Each number is 128 + 24 x the weight over its row's rms, rounded and kept within 0 to 255. Layers, rows and columns count from 0. Numbers have three digits each. The size before them is the row's rms in percent of the matrix's.

# down: layer 2 MLP down (transposed), 512x128, rms 0.118, rows 333-357, columns 0-127
# up: layer 2 MLP up, 512x128, rms 0.133, rows 334-357, columns 0-127
down333 095:105136120135106162114126121119099172110165130148115124127145124143127125136125184101143132137148117131134102138112103136160121116143106091120160150142121112106161062152147107128179113164125160149102125133154087129142121095120116128149156117117153138129133173065085145122127112194153105081069130144115134159130131161138138152180132091118157122133151150077147132122136107150140140118149
up334 103:096103095083168126129111104126144118108110109126100084177127116125149174127134114122115125161101107130101126140113091204153141160152145153142098114095132173098127144132094101152093091137171125100139169123106121150145128122170165089114093151109135113146157125120137128115132111081126132152153137129100128128119115136134088126111118129100168110125127126127175109132118180155152127127164
down334 099:147157102104154117130061124132105123152115120150144082155088126107136124102142117104131170125136113146125208113115170145139103129101089121097101107088150157127108151165137118124116132105152155098146118104156140097133146155140138125104146144157091156139104104144131099126100124106106096128130173135116083147107111115115104111120146127110155122185154132107147102105104167157094100124135
up335 093:104127180084100119165119132125138143119115131174177118113074117154138099148144133123128165132121156080124096145119139115085153068103175114154111123128114070147158159110106135099131136104138127143110138165127131096137130135113118115153111114141144121117111180107156126141118162139125122161122145124085113142146130165103115139139159120103155136163149126062128117085161159117119131150113
down335 106:132164121169114101139146159146138095121161164118143133120132117120186152161142121110145094139143112143141143115105136098123141125112152169090089131093139092190111119163137089114114138140088129114102086116099131095119170154110116126194133104100093147138133145135127098144137135122129134103162127147125125156063101158146150121113107133112159159135108115124127124148151085125128118176162
up336 107:152173145109121122094098087141058141100121099163098131130128154101106134122076158127187144157118138143136125142112133149114115117174136124105119109100147137106135087111159139117115090112138096106158134133150154123157082151144116125132147078089070143145109156096154142111136127138141111098133122115098132113147129143143120127111111114158091129142110102188151136112114140091150164143141
down336 094:102171085098110148088101128126086122160177190119151160139112149128102140120154113133128112137080122118117150108147098129127138112123135129181108141159174128123144139143141105125147102109131117116129130138138158177096123088144136144104117150079168101132156099080122114130135123151100157169148077124150107122143114122122153126137142133081100118087116113122127164117137166174127146116110
up337 089:117080131057133134094143130136134121101126115159159108112119126189091115172125168095149124131169123133107117149093150127103085116178130120140113139128143119099123111129108140159131126152116154104105129143126098134097134132183109119113086124165156129112161122139148131154107158139089129123147138184092136131156135104098128120100079149167105116156166114149143119131133160105131146130167
down337 099:117096131132088162168118122151116132147079111101160108066128096135101126154105122131096120138105109107144126135107150113154145098133128115113138114157106137163108125126138131134168129161132127149175165106146138145084155141110159128081104142104158098119141083092118101105143119129082136152173080104125110123086162097155114149164126127118162120154141142085101137173116155136147127118123
up338 108:157124143138113136143103137103115096165132155118096169115146119120146099140175111162118124089098120109170094173188091153131167113123121104126148084130112123138109093144112156109107146149101172150147119158089092136092101124112116149148147098117123096110121136144167134160105125142086137129146125113147140116133135177125120121131122151158148151140125078162088111133137084119180124123145
down338 119:166117135141127125172110119079128129144120120120110126118143115140085124107098135128115125075128126134131154173117139133109154147106109144121141119073097113102137067091121103107109095127187174147124141150152133094141070132144104165164128155150116152115115139102160162148140162159124080127137154175133101104122139134120112153137105084128116110126154107150142101142169132106126156139161
up339 095:110091108145142111170116074089144157101123129089132099180123112144164148142148152131088153140115172151169074134114116139143139146153137128130088122156130131124145143108143138142143092133113141082104104155094135111160089102119130122093168090132096130109146107120114113137145160138117110143139098112130098118094148148124086116183146105090147129123090118109140120158156146121113157166144
down339 088:076133127128130121152133122148108105140125117143116096113153147127133067154141140125166140146111132143118134114167113090128111105122083127132120152111151150153122102130134120125132125126162174197088133113160124162118112128155180128142120167148155135139148103125124103075131049157149186154122135129159115140178131146158105169148101158128128112144169118139134173127124125117120123117128
up340 097:148104156167164088125129105150098118137113108139082148092112140160126150113130128125145131119134166152117132121120143103157099146130164097070156125143160084103125149104134135114175138163139151178165106133116154110122110158151107155136169122167119124112128123126144109077136162113111088137133130139104122134108165120101124108143141118147115144173148125080145125069123129111154163165167
down340 099:108145138125172146113139143163135107119145166156118150110101113084093108161124149103131126135177105143098149115108089106143077124158166145122143153132102116136122144189104125148142119137084146114127119131141143140102158128162164100116171089143124135127113130186131116136169108132147149144117110136124184142129151140081182121141158107115120118117104154096141131122082080140106116119149
up341 098:152110105136071127165132132110127095107116138094086132092157149133151137123136146105106150158136108150098133127145099108097137163145107138143124114118089093119153085125148170111143162129116105151131112099111096123155139100143158158130161143147133121101148123115083127092075176162133168129189117143166105108119138122140125132125191126128121145164152139150112078152161135130147136121118
down341 093:123140090143118126116101142124125147144127158157088153104168132123134118106116132086144098175081126179117111117115152090151153107112128137116119103148109105118117129170148138150131127155181109086133125124167106171100133100126173120153113100093137191131130124131118097175127130155150151153140101099127100088185162122135150135124124138185134143122097133145099110141171133116130127136138
up342 110:167102118102125129139158128141132133104108161132178081096163125113140092119080100157152150084145140163112124153181141143100152111145184160130118118092113160129126121160133126150114110127147139103140114138117107129141142138149127128116148126130084126122100114123100149109185133118132087162158109147126066101174124139097116114106128136119132109157101092106142114140134085102125079153104
down342 105:097156124095127093125144120149138113159115123121104109137092129132104158137123137151186126129110112143138131165171120107154133147150109112143114163142114141189135115171121120109125151109111138102146140104128133156164191179123107145117158172095140171130106136141120154180167131116142087117099092143128135136103103193084131142105136144159133155149152121138128122161095117102148136114144
up343 097:129123132154097134121130115128168137120121143150097147122136089133128157142127162147096116122114153137169118120105114111165102155114141148103153135150119120114073160119137101158124122164119104167086129097142184164154100133127162138116105138115116081128114139111073130129115076169118105110145138117115139153140151124094097100119107149142143155109099117136117079134156102087205145151113
down343 103:139140161126126090166102175114140106134160111128115117156135122135139120125145127093137082150109136152142194149122110132145141113096131068105128138110097140180084125172123159110158116159141136094144135141103151133095158157133125131147142135128145070142123076091094143123124141122097106101105125111110117136139089132145140100123116103082109132136183112124114166122116128156167104119092
up344 092:159159146150120139130091098117127109124130128125131094120134132118146109122132083127135125167123104147131178122092109132105090137192133081141165175146156160105113088100140140120076083115157096108141151118114152087090099107153101150079112133133177149138157144137123119143084120124146123129122125122150100123096162139092149136143178140097130150115132169150104120133151134109100141122136
down344 097:144170138147157119128106139099098083122125096098107119109099135121118103137132135129082139105195175170141180126138150162128136141118169095121120120127155078091077120162138151102106083133148154063148149115143118154146134122093119102137104135153112114129140140161142106124141159132163098091135140126113168162143130117104118119120114128169133126119109109116152143096101137132120117118167
up345 088:126077156129108119123124132121110146139142137117091139153136131156109173101118138121161144161148138123139123154150161183122086098108135193065147116138142121101090141145146129108130132154132103132136080138150106131081117124148145143153106143142119164118159139087102108137112148123083096132191083102123076108118130137132154149149105110103116138150110160119111143122169104097129136116107
down345 096:108150152125134105124114117142099154083090149125131106111127120139165121149112107084121097088111169119135106115081137152181150168160137079117128135116143103146128087128174152152109116127119198135162101148116131105145145135179158129083118144114119127139130135141129092102100086135125123142119108141146111111126110157095071152137082139116155144118122125106151125142147114109184147140133
up346 102:130087108127152157090127097148170126077112120125126077137143162163125153123139155112129149130137105123165125075166123133133127097102144100149137141123121136087171127137116109101094114145102147143109156125159142106124131076174119140164105117142123105182119119156074112107119118097108162133116090100155113111162089090128105112124105149145116113141143166116080120105119164113121148132134
down346 093:113165152156106134144118102128122120166131128165144143160128116130141101150161152108115121086096200115110144113186105094157131126067147112122105152135128095158127134109128124132168076116120116172144148089090141093125118125120109140156103092096145154123116123122075121080116125133098111106093120128142164152134138142105103125141144106131095119104133077111098101147126123111149128104114
up347 109:135150147106128157154144170147168122102097119123176140064138122164147124121089125154129158127112138116119108133102137130115135147107088151094138162140074071129112137149171105144126111107111160137086164115118133124143123145152094113110119072128114105131128153117128133102132143156137100146136150157115157146114108135128089074110122085107099151100157158125148144131145173085153122150142
down347 108:148113146089113129148141125115162136135136117111113132120096135171120154142086143108145112155099164152129142180150131148107121118073111142143099104111137157181111107117119114111125103114144166102137104086130131094171146099131137151118143091106096124096151138117116127112102106123136139134107104072124172168157127111139096080118123141124077113120137163122157204128111137114129104149159
up348 115:123132118136130100127154133065122144143134177147135106134110156130126161113117135091165141129185150132133123111140141170149109155142197142125144081075132144158108121101137137132119110159122175127125108130110128123102116100112108141133137130091120071094113057131153150154123137119122138123168157139109158113135096095137081122108127120101122134149124110085137132102184127144160122127140
down348 111:136131105118141128116173167104138075149149131094107126149136147152145088125122131118128163115133179129165143142136128199181125125118158090135106133097159111108144100114113122094091095113128146153120112152136142093105134085123079156136103115147189159125119104104143141117154118099156092157157136155103155098136139113106160110089135158132157131131120118099131150126128139128106162104153
up349 094:122159124084145148157107129099116082113110143112103115133136081136093143126151122147112163134136103121105142174117139136168122100162120102135153123147179119166150143106113116125129189119139083166120176094134144142126133095111131156129119132090127121105143104110187098162134099161123152155138146104132105118174122066118139122144108092125145113133141122117112132164083145114101148134094
down349 101:156066110109108125112139081121142131113138139130129121120141137147146110134143117110127162128125131091117153185149114143144120098115172121136138150112152142135085170100138157121146140127124122097121125157138135118126170145111102142093164111136107157087138083089108131091121163062151123123101114102147163130111115152102087124128140122098077198086139111161115124143137111143164138104137
up350 097:071106154131150152108151144145133097118108128151109163131129153096118113105142152118126157143119130126138124110125130200107130123118141133161170172137113124124111115103164101132123101146143142135131099150104112135115073144107135151101098099119117131083088107143148098134151193155142109097165146131170167089109143111130105114097125118083096122137112114089131150130162127170176131144127
down350 098:187133126135158145110169103136103153094072134115149142147126150122157142132111140096145160090145097133123164132133120148112156082167138146101117117129140146126143105083134174144141121133134091111182161146145141116167164170147103160142108136153160158115130098169112137103164106142132145137120150141127113148125114176133096160138134139146154169127163145109132162104119102098113109167131
up351 098:122153133150125094100107154132186141107130092096158102136126141142195136133073153157166116099156104131107137142079122093126126167132161169132117125125130144123134094139170140137130086075111074108142100099149179120151136116124131109153111140138140119172128151111141127127091125105147100112130121128153163128123139124117118103062126120120159128093134110152112123166128149136109121122155
down351 106:117133114140130095116117115166101146140128110153100158132130091147118139136141138162090106101149146148110141145096164120123131132153083107143092137109114085111147134106118097174076133136068120109145175090121163125137117136092122121136144107108161106105152109110129145168119175173117082124125109171121106145147121170149108126070138109152151128097146172111121130108131156132103109098117
up352 089:092087157161125089138146127131156110127127112123138137136119107144124158132130154079150149125147108160129122156120181156150089164099091129125098129113115115094111102163125120108160114145155164116093135134116160132158119127148136141111138170147127100179123135118148163071094164138150098141137153091095152132093129134071098114149116118100138148106139116101084134112114148125142151082158
down352 094:151160122173115148144150111145170139114138146157128087151131127119163151087158124123112124106125081130167157106132147115118130148115138135147127108136145115139133131100095145128150125128111105147132154143164147132108161097112135096163131147111135131169125166127145119113119158079153103113095095122087104123175085117110167141151178081124110160176153155128135109160091123147098106077153
up353 094:106162165127138142142115157095105139135102128124140115130120174126135185086088138131137146147122138087122106109108124113073138135113145188120143146108125143138117102147096118107148100112165074108131174113121133145159148159147144124129109143130136082116109125133137156123114113139184143144160062102175174102121127126133136150118149157125132160113105104082130136097095145132145148112095
down353 112:155148120096125161099139154124138146153125147114097120175151104114143129150144175123130120133101117123132146074135151120129110099149135127133108188142162113101107133152140089073121157154135103119151167097166110099172162137119195131149098136116145133108133132159136150157149128107170154154122110145120103133134094168116111097132085089153110152121088118133135136105107129129120092087122
up354 090:112151191104151146165136105121116154079131126156130151137127136123098120127140110132132149134175129085095122087100120147106105096133130137121139132162117125137175115083136086121146114149110135102134149147147147132161143121146138115113108166131104112122089140144096158104132155099123155120142126121133086083093116108120133169126100204160114132094144163112122182104087133123117123110089
down354 092:124111110145093120106149127142126122207150092138113102158134122121140107103138135130112119115106147140138165165160168157118172132132101133163095165139142152130124122187133100186177108093142141142062110138165138116143116135153135125146126098108138143143127126099128116169144132146122098122148115117130139132164116111150125129139137098124146163123151063139090102122150080151111157151130
up355 097:135102149127109129107120160091129136129107147149145165117162110144091094115096092103126128133162141152147123098105090118116157073142149190141142097105145138144079140150148154122132183141111106115106119127118100126092117157103169140150134108137147098164124153076121159106137105114146150102178161153136129097135146091133159125116142148120093122111082088094126149165109132134115126127138
down355 100:103124097107114172130136129112100176111123124126145105176139128127130126145135124118131169135121187132140104087130138133084150109141123110106169110146102131168101153189149131148139151119110098123112128169084125115116142098143097084175135091112160108129082141176131123096152109132161167124113124161102118133144134123124165121145111161150179096119129139116122127125082170121121104143115
up356 097:159110167088150130133111156136173117123102101131137117140121174083105145111157104149105132097153117128119095108134132099109133137100137111100165114147105140121108122118115160103133158096116110159140148175135136115128137162112101125115116105120193167102132184145108163123145134136118106184105133165120151141128076117100106142161148136087129152142116164135095117136117186099112152112139
down356 090:160147062177164113115132116167119144129144143147152113119126114125165101150104132143172155156104151151110122116148108163128156089162151161125121157125138106117130169184148104140114086167146135107117123087114114167133095082121151138127147128134099136152108099139166138122119143159118109134120136100129137073110144120139093114122074113100140076110118110154129103114133099138090134131134
up357 104:137155141102073112148136175169114118121145139136164131131128141107096139127124153130130104136140142120137109091157122127138094132123109127124141162109143132116155137109092078133098141176112105137173165165147153105144106137106158122122139106140130077098139158096111120101128113131090135060172160161113089163139096099163112121108093150102132146178141117109085126134129156130101151114116
down357 099:157188122126149125106149118151160073214118172123153147121123162126113137161126095140137135115129126115113184143117120114129122103149132157146177135128155106111124115154121124112135170112097102135144156165111132139106135130107145118099137168101144083126096135094145108105095173171124121119105089150118142110142157137141136116110107115107134132173143158133135138102104130147068147122134